Weights of a small transformer language model: untied embeddings.
Each number is 128 + 32 x the weight over its row's rms, rounded and kept within 0 to 255. Layers, rows and columns count from 0. Numbers have three digits each. The size before them is the row's rms in percent of the matrix's.

# layer 2 MLP down (transposed), 320x128, rms 0.0329, rows 14-50, columns 0-127
063:187133139124156138111164145091084114121092156117159093122127171074120192181131149048130107136072088144131098152202162071116107139149124154118095133136111118064124160058182154130129077145117098199120127128159134126129115146137176126115072085166154164130136077143123102112132121143121103108128186122116150118111110117098169133166137129146104136109050126154160086134085103105139146217205
085:090127162109170160075137143170182153148080118118128169111098167113091140132074091145123154110138088170136109181161112173206132192106114051138161202114154176116052133123104097106143159145175118138170158125164177109114136087136096142069118188103118128093161092114177131173121167090183100153075138110110145119159149113110130147119111148141150154151123150183102177157107148161110166119131
049:104090103141108141088142097127156160114136122133195059114154120150142140127108134092124133156092110141108173145122111092133123181115149152106126093107086155059125157144088113155114107135131073123190093128171137158110154132166112167182075167138165075103113112120080114105115089136113137075089078136044207190116107142112105191132134060113168133072123132179111159064108115138110110172084
035:156071086129129172131072137099086120130189091148230103071109117157115103154141164117109146123089130110091100099095120112063155135188127112173144126128146129132149100124139099144126157100153150095134133133206075113134114048177134111192116109097122153093074118141073144093187157117179118148113119111114094146126148126180176143175128102118167174081115124093077095120103119143143127167184
136:115195154081134145089123154156093063134088157115095118130100087132157132095166195176152103156099124104128136191145119141167130141141090132116100114117104089171105111093148139097096113102103088130102093127108123096080130217097100086158105069096093101168106137103054136145157123206127150112132159090097146063159104133190118110105170168127093136114100089134094189125060123145149153143118
195:120139119123073155091109175074125116134156141163143120104133141137129142143081141120135151153110106100150151200115098116106172107070082103110135166076159155148148121101076150142055101109166090150124131106113137066165108139053171099141148147083066162065164174100117167117164139095113128151167160087143055106094100178169100107106138176151156141172135158144092150104181133079165116082163
066:151154124105132195156135145122124112111208160186129136100093139131147164101114207094124173132116116134125134146090146178187162159130093124128055191119165137194115076125069149098106115187132149137084168111170117145129112131135143133135107102115058168077068111154125147153124165188159136139158136072143125084127150125124195098106131176106183125191108152104156124100136168096131162109151
111:220072075139140102148084126153172163130110101142119118145148135162117088091113115158103165048073161149125138092122117137147113147161161156098143167160198207126143110097172137153144133150129129166112152128054104085139133039146153126180125119151123149133078175163166138107141089130121149084068185143090061120100157161115124123114107154088169111092162128126127115100147147166142175113135
043:217143182106088128156134147138149118118133074114141147173154082115144155120165179131177106123151175158172112102188141084085142165100084148146174206128107167088125116150103134137093052111156053170132147134105090117098096091129149140078087134115133176139147088180115119167139109123157100131171121111074163164134117105109152084127140134105162122106095119127078082039124129139134171133105
075:108120134115112152134164141135139153167165184144168181133152151156102153042093098152087098156135152118166152104069130098162132141141191142165138109170151130089185161095105104094116164113096172119132128082142183125209075112146149136106154137159135129146103105150107140133181179154141132125180190040147142106088194143149077152123091115165089097156119100122083157117127142096125173093176
069:155205126122051097134113153090150135105155157232114125178106163113143092092109199112097146149105131143108098125145130094156145148125109120072150194146120117048098134077136140088197067133156088160163128180062153145102104192120129116098123124089073170170092153093110101120145134085125113117140159158126094135146140110097127145118146165121119101097175122163145093109140109101090167124144
082:189184068137090138139093109185110126151101167120104163162060119141093153160114163107150153160070086131062172132125154110096215118126136144165123112078082143070135121146143166162075127124097100117122148072133189155114112073087148103135162130175130182182119175153143121137094175136147139124173150151139087111127097163091137134134118172151156137095097108137087148135114084138140173117195
108:218067119134109176122085126134133136112080159157133090104112130107077152109145139135212104147159070159137183081141122102091129139130183137132101148144095169068120133110152105120161140166101107159162119187102080162122114142126140114063063202148106124096121137119146123141146149123121184123093113174140107110137134185133126111142087153168166176149108117142095042171147118161174138093076
036:031118091080163176062118116151181144097153176169144169164140131115068132120136136152100125132176121155092098149131102166177116152096153143137121158102143133124073119151132117148119107164109067182153169155151163122091090058163143133133112159076080146106178116161111108088106161098148182136179111107049091154112105086106073159155113131137075114124114104156117130115177117128151120099182
062:069193168090174129137071189115151104148201133136156126168091182102082189084152152086115150111134149090056103102155122135125153148079087131143153113123095092150129117151162138102116084126118141072148141113151077126111166138116126069108074170156122137082130143195037141152159150123096105142152113076111147126129148125199121149119175158181138123121146163131128122082118132138151186133128
031:163151142128131128149156180102104157128123128103134154139157079116163105107145071131164101124135124097117050166135132157114128160162122147158102133111182154204100108106117032132138140072150141140167127123099130119123137176145122159103118088118117098099121138156007092169141159154141072120152197065114142098165147149171110148095154153152156089222133160188102104125110138104106116108111
057:112138112115185138058088114091095156103196118076101143123090151165141172119150061142164166057061136125119090157111163138145158126125145154112088103152090117062107153114145172106126101096067117146155068093146127118150152124142139147099147133104119149120142113171077149118227114124088118163079159099084152160099169098103079118127189102111152123096180077132147133093129087123134086140139
158:119160089126126118135183106218177144142071130075159155169187136120086157093172175180085113101133147132162168120127116109135109119112140110076110121115106109140128155087118114146101091115149086058108136146130098135157119063146096131117138089108094152149130106155080162123102115124122141140120097200108112133155147122104183222096111100130112147163140174129157200202161133181079128120076
053:122123171088101124143140135153186084121198092159156184118126095140091162072158100106155144134156177178131142120147085122056133129135140195109060128159162176081106145143135114118143080222138109152098126143129136109106124120062147128086085134096177124129084089111128095189174117140097092135136152048107146105176109122111142172119140102109149121161187127146120124096149179119141138163177
092:110115180143168160150166188171176175105115105122111125099160118154160126076138136182134161141146141106118049148125041086108115179151086155141184129145173128142113121129179084174146083160119123080097117142063111107117139161127127133191161093063098136143197102123097129132120104138134116135126137086113118097127089125117156227105139118125145146158154183085133177123130164119180157119171
072:095179130146113143088118136134147066139127138123100153181158107158112160172068133095133077135126136063087178113057175160172113106080191105139118180088185122110156120130092081149148121182109091148139087166100089074074120097198129115151126191116104115097125182131118155169059106128121162080107103123170125148120122058169151108094133103135153095121125141141141072151154146137126134105117
062:087107147162143133039124139131175125099167140145079081159088073130144152134125154099165119153182120084153097131182140129089112153118086147126109089111129144158156131133111083108094070117134122178188138167117134185087152145131123180102115152122157096082178150093144097117115147089131116067138148172030149152165084093109141097094117134110113153174136195127107133146148136068183084133080
061:122095119131155147152185157134167074057155143136126195110114114073084150135140192098178109120121162104182080158117157106060162119186096155168154095104117197149112138145127088129162155105122171090160132124089170176185169161055120149161095107094107164114153112139127116117142110151147107150139171034122160091122174134097083152149134102141068124104102125133128119136118132076148111136157
064:141111172121173135102169138057143141124178186139073134159151158107127139146071073080166115129132101123145061173155175203118129124141132134157153123112101136106099148125113132084121170153072110098111165181091148137153124136093187163087163129089105087126174094145103150110116138156135103170105166103157162119104166057118142202161163081090106096087104086178142105092149130091116087099118
028:200162112124090111112148147195195089137087118179131129149157145119138128169130089052126097116148173168149171117142155102181097116106193095096084148141095098139093120147144105131076120149123150146132115138117154053075137118126148140136123137055162090160101188161113129106095181109127122121126158122145124179072145145167083191174144137112055139103102082143133118155140174163177098125153
121:087119155161112121121172160076077126110084083145098137150099106163103133134100107173136091158122123119104108101129080175115109150191139168122155093164133125076140143066103129129115123133170146197069101127090147132151159174172133060123137128186187178175126095051092117099087106102163158061132141080096185151152147134144101082176144159092153112078125151099107099104122144161119160099110
084:136124089106114147119151122093102103159097108158181048101131157158129124188191163156117106129056170146108155114106112131144118151110144102091138133130078123062136167145151157082155129190152090150143070088218111106128057155189092098127075117129112160129095117131080126188139095140125177084094149175088102144101179121110112151141145080130119135091097089151122139097126080123094128138180
092:119113110105146112123125145144120131179105144173120082128153147158114121122177139093202120123122209157141138090098090079063113091116111101091112044114161121153191115133142154100143139150081142089093083099100140130090148168112132101185162119152159130175171124107092123128163126111112138057099182121101120102135088141117121074202170137120161165111110165097133213067103130093088103163146
051:079098192109151169134129144135089124177183064136087158125142146097088094187103112149135106112165086107096135149180123089139104190123183157129110113145160146117148110151115149179166113097184083120142171147089094092104198135106123105174098156149191089175137138145144131092138108134169160176171126080155110112063096154117141093137124171127186137136208089100123159094108124124093109132097
103:094119133133194128088162093100098141153088136081157177140110077125095155093111103166112074105132139112118086096043140155189088139126201160191077150149173145133104143125150147146090103146104157181152150136141139086102129160179180169104164119126193141128123078176131116182126189164140126141138088090154134136168078102145117154079159078154097148142076099137127123138110148072102150116133
157:111116146150104161099079162135107130141175112184170115106095135178105146185141136096156128119162077104159129133133114155145149130150121069148093136096167207090146112120101120163098121054161171154104138133150116133168110128097167132114110103197151167084119159177131136079157068130139052169126108223127149122146139096058139151125122111110095117144082119140178199115186106152178138117127
030:160089139155148138150083070164180090103155166143101092183141135093198161101106066105084121100090128112141091136092141155165129126089091120140130081164095176088128133158161104125093145174105162195094110056110172132152119111109140150109080120131150129101169170066083133166150090073140099141089147124104127147152136080124140153145134117166133127082207134151074087119152123146093171167089
082:189134118181155153167133158088124109129102099061071142175139069128132153142158141055178086118132116124129132072128184125108099071176099070130120083134136074189115109126071078104181190111069130136161154125118092118117147161138107138141165151211108155133138102143124135130152167117144086161095070144099142137096093058126139134151114142192088143161120137148150124161157108132162113123116
052:132116209109158104146151129120155143142172128136101152129112141070125110063146136115076085101052195109095156151123090155134081126163125100158106130116114104110155123128138116157180173141153118105078126114099151117179058159148168192137185128133101117111134140072138088069115175141142069172149154106211175095102132119131158162128130188173083097104147156140141095101130125156190152127161
032:184127204113164182156086157102185165178168094188141180073110137128115167127134096133113133106116094104146119114113114105109079125108125096086093083134092109095104132060159085098122090098076162111129107086139109126090124111092112128115080098182150132116106141029131158105185138091119131120111131133138111107080154080126131146113168086174123106204095178153095182128133119122139091139161
135:171102135118145163092075109131166101124168108084059088111102080158135153089171116167140091166089130137136108116132132166172106128135125121186175183155161184160106122123136124140099144167140134153097131158140104168041092125141166125173108141095164114148112134107144170124125184093105152107138124076134088136180056068227179154103121100139101154080098139105112101124071119082113135142154
039:148082062128148130096153076142167094125053146115120154113185112105090125121117143177082158129154162101107163118090122207162100100146124154111086172127158142198143129135097105157164071112099212182153094184087121100104109153143118131181145177120113121119162126159155138155117104116142132171139104084172118118158151102150120130137141148171146122098167049176171122170096119073118092087140
# layer 2 MLP gate, 320x128, rms 0.051, rows 15-50, columns 0-127
081:140103142181085148122134163111135082146175123126135122132050158193075143119159107144098137115106128138136112124122086123176162089187132145137061071123120114094076100085160129097130064074106101153140140121110154151103116096141132138188143099086118167142125117123181107133093137090162186127184086070132114108146147098113102067115179194136156064154147120081118178119145136165086083180125
051:119138086126147134096112204102183140098114178134160106158097142107080139119150187125115164092154170157043170069148062133181154136123157018132100147167167136116139149126168103156113151110118165098076162154098124129168134147105143096124147119129084147102079138036081090122132173080144148142135148069156092073111136135117148120126176156127132113155101109163127153133084128119140129119109
031:109107093119164160199098115179097114141111186137107162140108180124089145125134070096102157127116080158121094138133146114118112126116139176087121090177127190134144160048133152137139104101122135116140165131128153101073092156116146163115117147183158103172097087224097155073141156145128171127198107133071172097116102073143103138103109129167119088205142163154106156121162158108163086145138
145:108162161126089141140162153169131114178090150175171105112111059083126099118182161162129151154142133074084151090175114108161095119142166157136111121154115049201127095110111120101130100089125118132199141129129117120178113150115152123157119123139117183191130115094144106145113136197130166140163149090120099110170110082153116099141162159106169125181160111064147204189146084123135108067162
187:136147114188166115120163068146137127118221150104118113162084139128134176113161114127153107156147134211071128124117134172116120160138099142142081145123108055150160065165178163133109093137107176093140104144145146141118101119183107114136133107120149110220113110158116047140096189131110107118117125141179216105096129164075117109144162129108119143170156164083126154156140119180114114105161
066:094133098167121100100135101102029171131095146139123137103126118077157118131143119100160201101126150164047139173089130121126120132151131172126071123136104117164134079133071145161089124138143204182139118132130155085191165127139145092140134154111088113123099160137103148155155111132109103104181089084152140094160175217126065176118081125147114126187158155111123105096152077175124095138125
100:127154124156067119141126142146098139076180107110148166072135088137064140090187070094134083158115087095123150160159142066098166133102133118140099145140058112098094126171112126106096057079120085135188120105157129108167077122106129095140147087128138152133165168122110124096062177170129135154161169125122167113162067141114169137128143084086099097161108177189112150117113098154106069156127
044:131092056149102112189103105145051107147144105149149097101160121060132109146104115127068156116080128141132126156113145132114116135136147180120149113135142114163093113096124108113099177108138124111177137130140118107107100128165125173126203147149111092076124157132045166093089151145160172128158138143174090154177157162099124164191115160142146168113126078043108104031169101153151105099155
063:100074126149098133111116146113131123187123221148141110138077118079127117076091075127074108158187142122167126141122118098190179150144140163125107120136119147090128075123116036070070128129075145092135094152151116156197097123124134135086163054116117155171133081058105091141084131141143160114160102083165129140155147150115137141109121159135163148116156125123116176107125108188074115101142
069:119069095186166109125097108145072103167128158141148150127134125134076152128098107140110157114082171150183145154112106128140125143115113178164060109126152130207101092102145118111090131138087175113099171173131103097147099132201129123149113154118178123143141113155114137087090110117091227079159167112184154139130126162115088165125138146140132163142139142081080187153151116196191093097175
079:138111082180069130098126171114143143132131122066141140140110134145142139136127186165139136146118067198045148097087142157136077088148169103139111169088136111117136102136129163165161135082186090131130084041140138178160118133102147135124166128148108162147091153179142057192173129118174088167105130188069056100148134112155088144108154138080131093105129126164101107119142103150109124119139
126:117180140158064124113114144149209129106108124122128189135093176184180067101157196120164147147076091126139141124127137131119169102139086073148176122109110106162116151106144111156124143155206105101136114153124094083147118071072178130148144075105111143110177098091153170152126103132130106189137180120150152121158082115171184141141115116121087087113115174159135147075185136160104085156111
036:114107140135111145186117094112130122089156155133100125190063057101098123115139128131144096094127051164175135181115123118108120127209154131141080124151124198086145176129154137143162103125143180103132109123129148075099143140061119125117105166153096175047157089183139155143119145151162137140145083116125097083084102081112104113147149147146049116146141151170145111045128084106133154159138
058:099097140119099102137127170144062109086154142152151171103117128104160116140172090097126154082129095124070128106073150153102138114124113151157163198111165146140167185099118129135165136109097106156113129134154213072138054131198124142176144176131133108165116158120100162055068089140135173159164128121217144162163148162152098145125070126145118144192138110151105122131103173168145120098116
030:105079133138071126119116138107183102108120167109122148201084171130147203034133146150142062101126121172157129113111180143150175104144120133000110125146160177139174146155155132171133107131124188164110153121062120134078112188103120120128106108109121130135138141185181191125145103097113153090152127122161149106116085133124120148124101122154144109103128139182125144096103107103093112139089
058:109145134117098127154137089116107083119148108112114094186138171128114111119172040148061151138098092140103152063161142132121151199135104115107130086125101153112093139134098154181135085138095105161180156137072149171103089107061106124164109125077102125153091154134166189079121085093112106135169102139141114143124113095132153150152151080159083125108109149164174129059177175072136143204113
138:106090152180104159122083074107086131068150117159158109098113156104189110140106070075145176128144142166090122116106179075142125124135105123136140121120119136155172079109166148155099159097107142138130119155148114149118165125075127142129153182181161101085178079087137086096135177177166127146164128160107172110114118151070107070163136161149114124161138065105140126055139114097177040134169
046:100078114141131128075177170095187134129178129077084075164117120113120122138170125099115076156143111089149124138161169151154130184180108053065155103093120166068104192109132145106226093096119079123193121103119055123118106125146130133097144077112130142087106111173142144097148115150144132147102135168067094135098108096130117141111123153124123121094121096187149106089170146130077106151135
090:120170117134100117149192193109143103130221093101135117110093158142118089181177149100121131129098134129099173064152091108117091170129165098185162140127106098086154118118114127145147078121219075165187135117181188101093119095151119103133152094107115127160121149075110079161148121146124124179125169152117127132188119109160145065133151089092121096110100103118126111108156155089102177079094
073:110191139100165146208161123127120121145089112117117122164197156143113130120155102170105112158124176092130117045135161145137153147121114013132171106144161124079177096134123108157194130167176119178122124139165168148103081126097150123142108063120062142149120125098150105136176120156149072158106153183129153138155099182118161151184101118102140117118158117099137099151172126120064103117107
057:129118201105102112099091184148183146143114140152146144132068094088111135109125147191085157127157072138134155109152112124174154115083139131115124164118182194119136099125111117114085082115131186087088135179090079105115133124160118143162102125141186152195162123167105184154088126164099161113128125107182074119094083107118070075108173158138176149086131177170137142078092092152119099101126
068:119127136190120185121115140107125126078167155103125141220099195141085177126108093121099098092092152147134136120117148172165124161133102150116107178145138161101151082113100140119140120114096094107127127123078105091061078105038117135174096076126159155099091122093084118138110165195103181137151114167183108157140145106130116204135132152104141125141165155107115113092110156177101063181111
064:121106096106096146135082124167157080113178105160119123120077146119131141088091144162134043139158076169166121072071123116136140081150173141118128139175152169136092120086144107137157077067165144100165142134106149142060059127149120118174115155112156162133096178100097083090111109111141121094132097102058117134105139166146146117140142154180068110096120092136161096053124147131112117209090
030:084160085127151132115193170114153152175196118099082105095141097112128118168137143084170145095135127066113115162168155105102092131154167071186180105091090090132158154204088160135170122182116184140146129147144087125158151139146120145090107136124065094095149186126112135152156101124129096132117149100153139141107134118186168173095105127119193119138114104128114118153129170068146209175098
123:140103140140075149077088176157137129145172186091147153185125063131121193133174156116198173108136096164090147121122093108148163120130072138124139142117131161147107087117095083132118141124214151120079089133137164105145107130109107215153119151084157097121146142136104092155120160110110145134170142157141104101131121107193190188099127113130120073122123173179107164105133158164073115167073
102:114138152120176109164129084143110117108113182139160133113112127109125154136074106146119129093105124144166128123114149123094024065077123180097147129172179150155108113137119120162094135137068184151117141138157189065153129155095121193134074162167176081131163098179107141115098107131116130093160125101165150116132106094113051170064083114143152092117144180091132142091156179155116085145179
097:114131105157133121108127156107110103048218119124132116102041123124100145147152083097145123130118169109151108139141088073128130083073095160152163136108096140111080108051116136162115123114086142128112120173155127134096092119106093124142183088135083073161136119127124117056079136133140159073176123113189159127118145097111051188087132159102083102121118095145086150126143167178189128139108
057:110176091152138106157144082139118162152087112145140121068139112157119113135158160131109161174173123098051172140151158099132157107104141086121152130152131106160126120185123148124087126174190126134147127071152168189164182095120118110129134144140095146106126181085107235144134114040125108190133114131129079137185170148158167164167154106091124112159097123105116126163189149093133187155110
096:109141106132113121129129138126117070151196154152124080091127122104095157101148150171116151153148153098125156097127095146169158162073067094100129087086161124159132042160156110090100074115107140130169126080131131163165114079162148132146198143131151167162133183090074020123103148113077109126112100116118084078147094148125143102072202179137140115179130097106149141136143113135103098132138
134:104147073136122078179186073125179154116105147092115114162141190127194091097069100148129150086108189206095125141109174085112093102124156171093189128149120127140150162111162106144126155117076106073089109132118153123088117103113072114158137181128122114167103129104094078112087171099127137113165131141105123145130107148141159132076147148123112105206146142118150150117072121116096063199134
029:125093076132116157156109050077158160152180145115140101137089175153082131167176072149060135155117130118140097047087164127094146205108156174100109125139121111128088197069098121087170097155156195091156119161123098092125100111124142112176120154104154097089109102136141151135116098111130147145154135079169112167135156107151142109162188151096084126128091085171104127127134162111103182130113
132:132183076121099107173134126113152111145142210137145154172095155163122157177131092103100128092164126124180100135174145110086115083156103147124117236139117180100152169105106128111175146106095119097141206177096123094058100124129140068129071143143069083087164121128185065133152096116136157110153121117127181132107152117096104159137144123114101114108175079180135114137148130160158162142130
050:135100138185147042099165177198133124121128150132143109157090177100079101097154184107071145132109119153108164089124088137135138168132114119053062084126109111149195121113116085118139099137125085144146151176072157149199155110108127119083122100106122151172117131123157078131135149162114203167120131121135104103119124175146105192127151206085158133078110114151137153117098165108150114098099
030:107138154133091090120099160170120114105165113109110133083079146142172125201093079083082097144127144124139130189126157115127102133150112138100141165068115065127171194154126156151132110141123181123129102137086054125106148094098148131095120168146117077125150081131119200144088100157113059128167128156207103159101143178086128138087125118151139123105133147142077151155130113140161113018144
153:087134135173143109122178170121144142119135127116192194156150203080131098126086138058158152109131150134128169115147168131093182150146118159085087128068108098059142130151116093119118107084141130090154087132121122139179161179135121120150130086129091104056086095128144104138149119191131140145142156151116182113091159126013077126120122149089168135185173168113151165113156121133136147107120
039:091105075169108172150121119135131189051132120128142075126130112073170089092152095128104171137165169121101177111115140175087139162112147112132130149168119157188095107084149087142147150127156120140091102120124196136054077173108116157154118122103098145100070075130113135035097115106177140118128108146110101118118193094116172168152100115112084139167121131142085107093096188184128144134147
# layer 2 MLP up, 320x128, rms 0.0431, rows 15-50, columns 0-127
090:118042103140165124146114144129105121094086135132134163117123165145125146138162078112125118095123075176133123165065115116122102072151145230122113073141140164141097153108124117092095165063119099028095125114136082104132133115134177143140190171141146127104119102151115122049151181121125144075176140109101093181127125083087105142101074120168113126173144117122120138075120108164118120189122
059:129151131149082118115151201108153172135101116091128140138203167137196139127143179131127126134173135081114155179141164136079174160107150075158190163080120131073131137249145142093143161102119045107170082105101090132116196118058134126103147131112091104109123160135099129133124109128141072169072128171088134162152148109143136120088108104118148119117111110153135109159134129096124132165110
037:125068106164121126130143139108061089116171144080129115143132100105113107172140133180199140165123119048117090094103168136155147151118124165106172130133116107104142128122157147103169130105207159128156160147190096155216159117189111073105147075116132066186116122135101161126181118140162148135109141140153088159113181122153120133158126134190152090129115151183089160138123078141075154099170
142:126149151118086147116170126143167124117110118151146130123126041106132148111176134137066162180137121117068147101169127111163079116078158105156073111160121116178114111087104112117126087107141162132148134109153089110156115154157189062110124132136117174152123151090121101116145132216111133115171160063101113126163096076165151068086168162107123120180173112096136170148094070078118133053169
189:116119133152087056133132131104155135142122142098102161136163103114132093103139126160150150097154073186118191123100129136128161090122108134146140075138131108100147133188149098142068090133167140091134108092168142085131168113155184080122186162109085121152090164114114122142138140089140083185197172119231084111145143148174159110073128141088141105162140123118093145091218115110149195131124
074:134115147211125082132119150144082051156148174164158165132131163061130129151150123139121162136120157130054142146133115132122146136109142151121087149074101088222161052162127117110117148129097119168164129149112118131198147114164123092153126153125140099137063153108073148037103161157088167135153111101197109128153111203118080147124158160121172160145133169120108148133112130160156118122131
109:107073139159142101119122124115183111147176134188121135141091136186113146121129172121157128159122148155062132110112123147184139118217106143132184170111194184109161191162157161166191108128146135181123152116106131117140086105154088146176102161088106173089090162062181077136181150104183126129091178150138084147156130094150115127169138081130126122125116181098122108146147158123100175137125
056:148154140103099200156095140135140117074221157145156136139118098103206126068131108123147130090151171164180133133094091156130169142098104171108138207106135152101089121087154104099162102118093168148121082136136105095118059146162118119153114130132184103140159068084134091146100121148083109126096108137153168141135129070092078077151153151130131152108126169112156101109095085213109131108091
076:137151147173134145123102136141157120158193171161093112114053144091084124114077103108135114178171190128098135082163106129166194135098124161077149156124107182129117016132138152152106095119139094118110128137099092178110123141162095122177075113106172147152125128065153078097107114150070139061105153108111162090132129199146150108130165184134106149094138149163153117120142121169163133154115
075:120130139168155129133076171121110106154176165221130140166144171125171127090096134172165122123110124148110126069113142148144093107152159096162124174099162140143088144059162097156154154181136125153082115177108124113093103181167120117147089140171123068113082088112087154031150118143101124135164140130181154092105110068137067147165137198102085131114140131123107116137152111160111060139118
087:118090123201127088186133105110114131149131143076108139108155116199100108188128056159081157135146111181061111114139162078132125148149121135137129119121101117184167108177122152139095155108092127116189155118149138106167129124096141128137147168132170094131099130165147130082201081070100102160150122118128140081129139168165144108089064069131154152182149134108079134191124152106205150085130
103:128132146146068109119041168170142127121099106172133141126096184116180092078156150102188161138075101135094147091161115131100140115158120155166142173115110113202089141096148106093162172175139120143157086121122086075177091124147158116113100135035146116115119125112172109193118111130182134187115148119175162183122124131151129115107102094131135094051104127136113089141085155188103120141117
038:135115122109110143082153137107105129146096073117140109123136083171130101140159151075187142128127071103117110152107116132113132110129158128113125096165117085144121096232124148114093103140186116153131142125143101120173170090145148131089182061105101124109188168133128158207170156090173136149066170100108098094109117141149153088159139076067120095159128071110162059134202149082147090123132
064:125102096144092100117099093123060090140085106129156125076168178102184087108108107177153139114082078080134106092109188106131086091097136152155101124141146120208134156168118107139067195100124129163119120127117146200106193130185139161135133172147099123078135142182125126093158063145105116173162113175179076141118138148161126126100076136122143157108152181121118081147123096151158102145129
035:126057132151131059082157144099105140142127156107086139120102095127114135104124165191173148129108110103064111089080142130097116173169123111150108109137112201137079147174130122178070156161154150116123110104149143145110185116104135094160116114113078128153073102190143184143166115129144104120133158185118190136132182199117128118135140084150086097100141165144126185194136083125093148080179
068:169107142087123133154135064092125146077107061097137108137155102199137107106123106108138097114109133077199090123100159137112117115131088165134169084127116092154092208137093152110135127199132113135115087122131117064153171124131165112069159095118138085110139075134190217152121118092178123076124130153143124148094165133108151143168126101118138123093155130138148135132190058140076124071153
125:147148086109093095160175138151149152177096148069110172182162148147053161124113159189094096148127140115168137114162125160156139163119127103087113124152129121109073134166064128158093127143152109127120126115104120114140082082103161128097117097134078185167104158174125171138117150089103132155073108130192091162134131118157140196118097114125158132095129224156124142192168134144062154126061
058:127144143130096066074133134096170170143179156099081142191127123144147131112125148118093143152102085147073108115157154111140169196158161148135072104125116141088156129173137157119129078123142097107094098098079152202089161121094078120125075119090113192153136185128190111219133134172093151148119176113128130167148174120112085108137159129080113097126115082152168134124130149099056129167139
093:127130182174159130135132146124133115123064082146129105174088080099045137129073226080112141142131124124134128156166133120131145135067205142079120107121141136140144139138082165162126155101091127130145165146184163086138072107092135192130133078154118154159070137166147125164093195117099098101138108092211136074140103119149140104144144090076152100132104118094152121148131090102097103139152
075:136103153119110111139089103153195092177110180168122122107063135106119140124176134165081184134157100099168147099162131151130095109123097198102082127132116177177150138103133174157089103117125133145153137144078147160150104140126125092164061157091158107169144168114142143052119145096108104123109091105121173092070090160163049093124121140143117107093134213128120198171153117143166142117167
065:112071091053114151127150136102106183098118085140117092133186161155128127122134157101152095120147105121141109138056177141105081111147149126152177108129158091112120142154154107126095113118237078126170097111148164130157140113155158095103225139140098107102140149168100170110165163099128127140107181177055083138132140113182161104123100076098134105091147124157118124102206153103091134130153
068:132120089173137165113197114115131152177083132106105141116143103073110111149116144136142121163151110134070153127107144137106143146134096061084097104155118098153124140138123111140137141161156068129173099138127114151136168119068135104100179088167094131125048104118130060197199135128147126134102086130054094150117135093103189082100079068120053095086104090151145078091105133108157132171109
064:167093127114116114054126079096131125138115138124173117128168105097121112144146143167173071125105118070098123150118128165120096132150112109149137117141141114127112136129112135135127088124120118123133054138133080116083180136176228116114173113170136159111132106187103187174145171102109137133145119151029074202161119076137140074165082100096100118116151119110158141051139091130064115087144
031:130132171071105133098175177134051139148142125188114118130103177153120135177174139083157125086108071121160102124157139090125083140145088133123142172129108117156141075196109122141100145122135127165124167149096175168163186113123110109061137160153099147143155117124110138182179084068139094167114120152127105101101121166136098152144165156096220163119147133126121102186128047067110119106128
121:109090090116110106111079116165189131164177104103152145113110198134080173132104152131146103107108071154079161161126132136169093196131135148125128102147153198143100140089098116117155135165159119122174129171078136152108150154108095116176128114107174142143134119125209195114144101060125078104116155122113072117151187119184187135142091134183129162161095136192142149160085107084115115142149
092:116100205103172169150136103107068129113139117139184149112169198140128182108112096170108101138092135148128148083109123162103107139114085162126108147104160160147057116095166121120111125135122153132109104154182116077068104172159120139145077168094196132121169139203158118151087115171094139119130097173161110160111137097154073124121138154170110138098117179127140148101096084204098118055154
093:112106163077173173103073078123171106119161116097145072141155081097124144142139128128104064150172104115122171188137155174095128092131120097093078140186178141122157132107157105136116123121198146101090104133103099135069058170131137142151123098143171224113177137085192144185116132094109073136108126123108116171135094143132134146161101131179128132073116077138142141091074116103123112098136
058:145133175076204102138112177136113142131114136197115169096096155144040125093116103128156063160140102105139126098094169138130096137138145156141098149201137152186144132126175103117065144139123114092132111162103231180105118170167132121153125143155134133103147130132140153096109207185173134109173192148099094158142134098141083099113112087121139105177111165122121133109161153154118088155161
102:097109113124164184090114135210132092131162140160137108097079129052129174128076124135102104124136156100133137122106062129139127148078146125111122123167136194119121121043081085099113139062106182130157117176102105112044056165120105142187075175113135125140141035155108131114071119150122118092117122117123160128151135157099082146099105148151162132152159137088134135131107138150118123182146
124:154085174139124178043110154125116096104179127161147132125062060125101124194125151169202082102156134146157136121114153149118102110144077129114086161089129161057134093127098151077132108070144138154136091126151091161135104116167161154118169078159151143134169070136137099057146107150132109155150139130124155123189099125081095127118084135079099137111131142108125158093187097108153152057142
036:101114068117108076172152091129146102138089069138138156110135111126129110102160126138158101113113140182179070148088144112142147134139137101114135081139111141145080162131122112114116132124163158133106163138141114160082182117099136115088157174135043187094151102136132081140195148077223071103103112135052130112113127163130143133166111080127121136094107050151120075105181103066130078146118
090:145094167144157194175135126129119112162067101148107074142101091099090115161114097072162155104101139155139152173115152092088081117123094118070103063146136118176091123127130106164129077104109117115126090115136171123183112110114124185129162159159179135172080045148095165136150191122181048134097122121077105145111070116106152143121114167169140110136147155091147142161169105103104080144156
061:113079133162138114158071163128101079105199161140144133159111121126107134100124122173082163113099150212176145137133110132163207171098137139068080122188140157144109095094135111100167101075097151113113158130107148106104085137073143123124126129115180140218076109087075181105111128153110200116127117122153188093135108100071148166113125140102085097130133113087113166131136114132158116125176
037:100069100163155162160121071098134111136108147098116113115173128070182159099161168119104169176124186162113169110093108170075130126119158067166089129132154157174127144110101125165111155161132164131072083170114095128059178110079165113121124132154108130098114155175099107093119104114128117091090145149125123111092192160152147106058101099082168121101165206133092158170100139122131141071127
128:084142134094138096050092159114171080134193096096128176111179124152133086105135188120089130148132129094112143107133104154120156105113124132146127096112145137083149151166127112098099119148150135160140063104158087172087180173159176110186084082102124146091070205087121133149157118146116096142137149100159123162109172079072074102087147106075156113126132194135110129067161142117158119110079
041:128178112154067166099123125109204109145119112106106127096119142144084083100174141109155148159169156133074147066142095129167190081086099097100120130160138135116114095129129133132160126166169145143161110110165137189131173124174110101195133104051213149167085159083142063158171139094131109138104114106087144094136140094158153106133160089170149134063104126173172153099097125165115152137110